Weights of a small transformer language model: width 192.
Each number is 50 + 12 x the weight over its row's rms, rounded and kept within 0 to 99. Layers, rows and columns count from 0. The size before them is the row's rms in percent of the matrix's.

# layer 7 MLP down (transposed), 768x192, rms 0.0661, rows 583-599, columns 0-95
081:73 52 49 60 45 41 56 58 55 45 50 38 59 57 57 54 31 50 52 25 56 64 33 45 28 53 38 30 62 43 43 29 52 45 69 55 71 56 56 38 52 38 62 47 48 61 35 32 53 59 59 31 28 55 61 56 61 35 31 44 39 47 51 45 44 49 44 62 39 71 38 25 70 41 45 52 41 46 53 59 50 32 44 54 69 42 62 33 70 40 75 44 55 61 44 46
094:56 44 48 54 50 48 53 44 37 67 49 49 66 57 37 62 70 44 34 52 40 41 49 54 57 39 56 75 67 48 53 37 49 34 58 49 69 65 60 43 46 53 33 31 51 44 38 64 44 69 65 42 62 30 66 56 53 33 44 43 75 51 63 43 52 50 52 56 47 35 41 51 50 50 61 48 33 58 20 63 54 48 78 44 48 59 49 46 64 45 71 51 55 73 49 64
102:51 51 83 50 41 68 39 70 40 52 42 56 50 63 45 52 60 52 48 59 51 64 87 60 63 49 26 54 40 43 56 38 51 54 51 49 42 40 33 34 60 32 47 44 48 30 44 48 59 63 61 55 60 48 49 36 66 38 52 53 26 40 31 43 35 55 56 44 56 54 59 49 47 57 47 56 43 42 49 83 59 57 48 34 53 60 50 49 47 39 59 57 52 59 50 60
107:15 48 52 47 67 44 50 57 62 37 53 41 59 38 51 48 64 43 58 48 61 47 54 61 41 36 52 68 55 58 33 44 57 26 60 31 55 63 51 60 62 47 49 56 46 41 09 66 61 44 49 48 49 45 33 41 60 46 22 56 49 53 49 36 41 44 60 72 40 33 38 51 57 46 57 66 46 50 52 45 44 60 83 48 59 56 55 51 76 45 59 57 72 42 35 51
107:61 46 52 29 44 45 43 49 44 49 54 64 25 30 53 60 47 59 56 40 60 59 28 57 76 53 31 59 60 69 39 55 43 46 34 57 18 50 52 53 36 55 32 68 51 35 55 41 23 46 66 67 45 51 51 36 61 43 55 37 46 57 45 48 49 37 46 46 55 50 62 28 54 60 47 55 52 56 66 49 43 57 68 69 67 54 40 51 53 62 54 40 38 63 62 63
102:39 35 49 54 34 43 58 40 44 56 40 31 29 41 41 37 57 64 38 49 59 61 48 47 41 59 45 67 60 36 57 28 69 44 46 69 53 29 44 48 58 56 48 65 44 47 54 57 21 48 65 35 31 54 39 62 56 52 39 50 42 73 65 52 54 52 48 46 67 52 55 63 35 74 21 37 49 55 55 63 35 29 61 50 45 28 25 59 75 38 34 55 44 51 39 45
092:53 49 46 41 55 51 50 42 34 66 65 69 44 24 52 40 63 69 54 44 37 46 44 69 59 47 55 66 71 52 62 47 63 77 52 41 68 39 52 65 54 33 42 51 66 61 44 47 42 53 56 43 55 35 47 43 49 40 49 43 44 43 59 61 49 33 64 52 51 42 55 71 20 46 60 35 49 37 29 53 60 62 46 34 37 52 43 39 56 58 41 50 50 26 59 52
093:61 73 58 34 67 54 45 27 71 50 44 36 33 52 33 15 60 51 62 53 57 64 72 37 40 43 44 62 70 40 57 61 43 44 59 49 41 55 50 46 26 55 51 45 47 34 44 53 36 75 63 67 42 52 39 44 39 49 50 45 28 42 37 54 55 57 45 77 52 56 58 52 48 71 39 71 63 39 52 50 47 50 19 53 46 52 54 60 20 53 59 54 61 45 48 34
103:48 39 60 56 50 46 57 51 56 55 34 53 56 50 44 73 34 64 59 55 41 42 69 35 44 67 49 47 40 49 70 48 69 51 53 46 44 33 46 37 47 55 35 56 37 73 56 52 51 34 52 45 66 28 44 67 61 58 51 33 57 35 45 45 35 69 51 59 48 34 25 60 27 38 63 41 45 53 47 60 55 50 44 62 57 54 34 48 32 50 39 64 53 45 49 77
118:58 48 51 58 66 49 29 40 48 48 30 40 45 21 77 41 50 54 56 41 42 58 59 45 53 48 79 33 47 60 42 53 46 30 63 48 35 76 49 43 53 45 54 41 59 38 72 45 30 71 55 37 59 41 48 57 66 61 62 33 62 75 42 36 41 60 68 55 44 40 33 32 54 48 47 59 49 52 42 48 54 44 53 69 60 33 53 69 53 55 56 56 75 36 52 53
084:51 34 47 50 78 63 74 55 47 57 51 53 57 44 59 50 53 63 65 50 63 35 54 41 64 58 47 52 47 38 50 59 38 66 61 59 52 47 52 49 55 58 53 25 60 52 49 46 57 42 43 47 49 28 39 45 48 36 65 47 53 40 66 41 55 38 56 64 32 51 53 50 59 44 55 26 62 79 64 36 63 55 47 69 40 34 42 40 48 54 51 61 38 55 64 47
118:53 50 43 39 57 61 66 42 32 86 72 63 52 48 51 37 61 60 45 32 36 48 53 53 41 52 41 41 31 49 41 49 14 52 41 52 63 60 56 36 57 52 44 52 63 49 36 52 73 45 44 51 61 55 24 47 67 44 55 61 41 37 73 41 35 52 42 36 53 51 65 52 42 48 66 66 41 60 44 55 40 57 34 52 37 39 47 45 60 61 68 56 32 31 53 44
098:63 35 70 69 46 43 62 43 44 58 56 42 67 38 43 64 39 46 45 31 52 52 48 59 35 24 54 65 46 45 35 64 53 58 56 50 57 55 69 57 53 38 39 64 60 39 57 59 47 38 40 58 65 49 26 46 48 53 50 69 64 43 32 50 57 45 57 77 33 38 56 50 70 41 56 53 47 41 41 34 42 49 47 44 57 45 63 76 42 62 44 44 63 31 32 55
114:66 35 72 51 52 44 45 29 48 59 71 49 57 48 49 34 50 36 42 38 58 44 57 60 52 57 63 58 34 44 30 64 63 62 19 71 59 59 55 42 38 39 62 45 44 29 53 54 57 30 57 58 42 67 47 45 43 42 62 56 38 42 36 45 37 34 53 61 57 47 54 55 47 52 55 59 58 50 37 39 41 60 54 58 33 20 59 51 55 43 64 44 57 54 52 61
087:64 59 44 52 50 64 65 43 56 68 28 57 60 58 34 47 56 58 37 87 39 56 36 70 30 55 45 16 48 71 46 77 42 55 51 56 65 56 51 53 59 61 48 52 65 46 66 42 59 73 36 63 46 66 48 67 54 41 66 55 64 48 45 37 35 44 37 61 48 28 42 27 53 50 51 40 47 59 46 57 38 64 58 33 50 62 31 46 61 34 43 44 52 42 19 56
098:53 49 44 58 36 36 44 39 33 59 53 69 47 34 52 52 50 27 30 37 49 35 55 62 69 29 42 72 56 63 41 60 45 50 34 42 33 41 45 38 46 51 41 48 62 49 39 27 34 33 52 31 43 45 42 49 39 54 40 67 48 69 54 44 60 62 38 45 50 71 46 99 51 46 66 45 63 35 66 37 32 42 56 49 14 65 39 55 41 51 55 68 64 51 67 64
096:37 50 59 61 48 48 65 39 58 69 54 35 75 53 41 47 59 56 61 63 40 49 54 49 57 39 45 43 68 67 32 39 58 47 35 74 54 48 52 44 60 45 64 52 48 52 54 39 37 58 55 53 62 41 39 63 49 53 49 41 42 69 35 56 51 58 54 50 49 61 49 50 42 55 57 37 58 57 38 80 19 65 49 69 52 54 29 42 48 63 47 61 51 59 58 34
# layer 7 MLP up, 768x192, rms 0.0669, rows 584-600, columns 0-95
095:56 30 64 66 53 61 42 54 58 46 42 70 37 40 73 48 37 56 51 46 69 76 35 56 59 45 61 28 43 68 44 42 45 43 43 70 27 39 55 63 44 65 50 53 54 46 71 40 49 42 57 32 64 36 44 41 61 59 36 68 43 64 64 57 42 62 45 26 52 23 52 59 44 41 52 55 71 55 63 52 47 63 32 44 09 57 64 49 50 65 24 68 48 33 47 46
100:40 23 62 57 61 43 66 70 54 56 31 63 51 63 49 44 72 51 44 62 40 60 61 48 57 43 41 47 56 67 53 25 54 53 57 43 39 57 76 47 38 73 43 55 19 55 50 26 43 45 50 62 51 56 40 58 50 65 42 32 53 64 46 58 51 52 51 37 47 50 33 38 71 49 41 36 32 60 52 38 56 59 70 44 57 34 66 74 57 55 62 47 47 49 51 45
109:49 40 62 61 44 83 60 63 55 65 30 43 33 53 58 54 45 76 42 42 56 62 48 51 44 44 43 29 62 49 54 47 33 49 31 65 51 32 20 53 38 52 42 50 50 44 68 30 44 62 59 53 60 36 56 57 47 51 51 45 54 42 35 58 54 43 69 45 49 66 31 48 40 59 40 77 49 58 31 69 63 46 51 49 64 67 64 46 48 37 55 26 45 41 57 67
104:54 49 53 50 59 73 71 31 63 57 35 58 54 48 57 72 61 61 38 51 24 49 70 25 54 59 36 42 62 57 61 46 50 62 48 56 51 51 50 43 51 35 53 22 60 28 62 60 60 47 64 56 68 47 52 37 52 50 32 61 37 48 49 49 51 51 29 48 59 57 25 58 44 43 36 46 53 64 37 63 64 54 60 39 25 45 59 45 61 45 59 54 27 32 62 55
108:71 42 40 57 39 55 53 38 57 48 51 41 49 37 30 49 58 52 71 38 33 49 58 44 51 52 61 57 58 50 57 64 41 50 65 64 43 46 54 52 65 62 39 60 41 40 53 64 65 50 40 63 52 50 60 52 34 41 41 35 52 43 24 53 40 34 63 38 48 44 57 63 44 44 68 58 29 42 45 56 33 59 54 39 55 34 53 34 56 41 50 42 63 51 41 40
090:46 36 26 35 44 46 53 37 81 34 57 34 41 58 52 50 66 38 53 48 31 58 62 43 52 32 70 59 32 27 37 41 71 57 56 57 47 47 71 43 51 53 71 45 37 38 58 57 61 59 38 48 31 53 60 52 31 69 53 36 47 52 44 60 63 44 34 71 51 62 49 55 90 68 56 52 46 57 52 48 53 46 55 55 53 54 68 50 52 56 65 57 52 51 57 48
092:45 43 34 72 61 58 33 61 53 58 46 67 92 56 57 72 37 56 25 53 71 60 44 69 66 57 64 51 47 55 33 46 50 52 67 47 46 50 60 52 43 62 36 66 45 64 38 37 42 57 26 30 45 52 69 61 37 45 24 35 55 56 52 60 63 70 60 37 49 49 37 47 46 42 56 61 69 58 41 63 59 67 70 55 47 22 58 51 54 56 44 39 55 44 46 45
100:56 45 65 31 37 49 54 42 51 42 50 41 57 54 51 43 30 41 51 47 60 34 52 30 70 44 56 14 38 56 45 58 47 62 50 53 42 51 39 69 51 33 38 60 69 64 61 40 50 36 40 63 63 55 48 69 42 36 34 37 61 60 50 57 52 49 43 60 66 46 51 31 61 35 29 58 85 60 28 49 36 59 65 37 53 34 71 32 64 47 73 54 41 52 38 59
117:58 41 43 41 41 49 39 41 57 54 60 49 61 58 46 50 46 72 46 40 54 62 49 42 42 35 63 35 47 57 65 41 54 45 28 45 55 39 37 47 27 49 51 67 39 43 42 28 51 40 47 59 57 33 60 64 68 53 29 37 50 36 61 51 43 58 23 51 45 47 50 52 62 56 32 50 16 54 48 50 68 49 57 68 50 67 46 38 55 46 56 55 56 61 54 60
099:56 47 43 62 47 60 79 38 28 43 45 48 53 61 46 61 54 61 57 50 60 57 57 37 48 34 42 30 40 29 70 43 49 47 71 61 45 55 51 55 49 51 24 31 38 46 67 50 36 45 30 42 58 49 32 32 22 35 66 55 37 66 61 45 49 37 61 57 49 53 51 46 66 46 33 73 37 39 51 43 68 38 44 57 56 46 51 52 69 49 64 39 42 50 62 45
112:58 45 60 28 59 52 35 37 56 65 26 26 56 36 56 55 48 73 48 49 46 41 42 49 42 39 63 67 57 62 76 63 43 53 63 69 32 47 41 66 65 46 52 58 54 54 67 38 42 53 54 57 58 37 90 37 61 56 48 53 56 54 54 51 50 48 46 81 48 68 43 46 65 43 50 44 55 54 68 60 55 48 37 48 39 51 60 39 54 50 61 56 45 57 59 40
094:62 57 37 38 45 44 67 33 53 42 55 48 48 61 46 33 43 47 54 60 69 45 39 46 43 54 60 50 60 48 65 58 55 50 65 48 45 56 44 46 40 48 64 35 57 68 46 18 57 29 26 49 43 35 72 54 49 54 60 50 39 71 54 43 44 45 47 41 51 56 47 54 51 39 42 55 59 53 54 67 51 74 31 52 58 55 46 50 65 47 64 48 30 48 52 63
103:28 43 67 57 57 64 41 49 37 62 43 69 58 63 65 21 30 61 38 49 60 60 38 60 44 48 29 60 51 64 34 36 43 40 55 48 64 45 26 63 29 75 51 59 52 53 52 43 52 45 52 24 74 58 58 65 32 55 49 43 50 56 54 52 39 40 72 31 67 50 19 62 48 24 51 54 29 48 43 46 51 63 40 65 56 41 43 50 51 54 52 51 55 56 76 32
084:59 15 56 67 75 65 45 65 35 40 68 39 53 58 62 25 49 31 65 30 45 56 40 24 61 43 33 46 38 57 56 53 47 62 41 68 42 50 37 49 32 44 65 31 17 52 43 36 53 58 65 27 54 48 41 28 48 71 61 53 30 46 58 38 71 48 63 40 46 69 55 52 33 50 47 55 40 30 72 32 61 36 32 53 36 39 62 55 60 57 58 40 54 54 50 53
101:38 51 49 48 38 37 43 40 30 54 45 50 46 42 42 38 66 51 41 66 39 65 70 48 41 51 56 44 32 77 63 48 39 53 37 54 36 46 61 60 45 44 70 53 35 69 50 53 49 42 43 43 36 70 61 47 52 49 25 44 42 60 36 43 74 45 57 60 43 69 61 49 31 38 55 75 27 60 45 44 54 47 70 48 79 40 69 41 61 33 41 81 40 58 55 20
097:56 59 35 38 86 55 63 23 33 37 43 40 60 59 55 57 55 77 46 34 34 58 61 36 43 55 52 55 54 52 63 39 48 50 36 48 53 41 58 50 55 37 39 36 52 31 41 42 38 56 20 30 57 41 54 63 60 69 37 54 49 56 64 67 36 62 40 40 49 56 42 51 50 23 45 46 57 34 38 30 64 50 28 45 57 47 44 60 62 51 33 44 60 52 46 57
266:56 28 51 46 43 56 45 56 66 55 41 65 65 66 45 42 54 62 46 42 74 60 58 34 53 61 50 61 59 58 49 51 68 41 57 68 41 48 50 60 62 39 31 34 52 54 47 59 33 75 40 43 77 45 36 52 43 40 40 44 31 53 73 53 65 50 33 53 46 57 55 53 71 29 41 73 50 62 25 49 36 71 54 76 44 61 60 49 57 33 50 51 39 77 42 39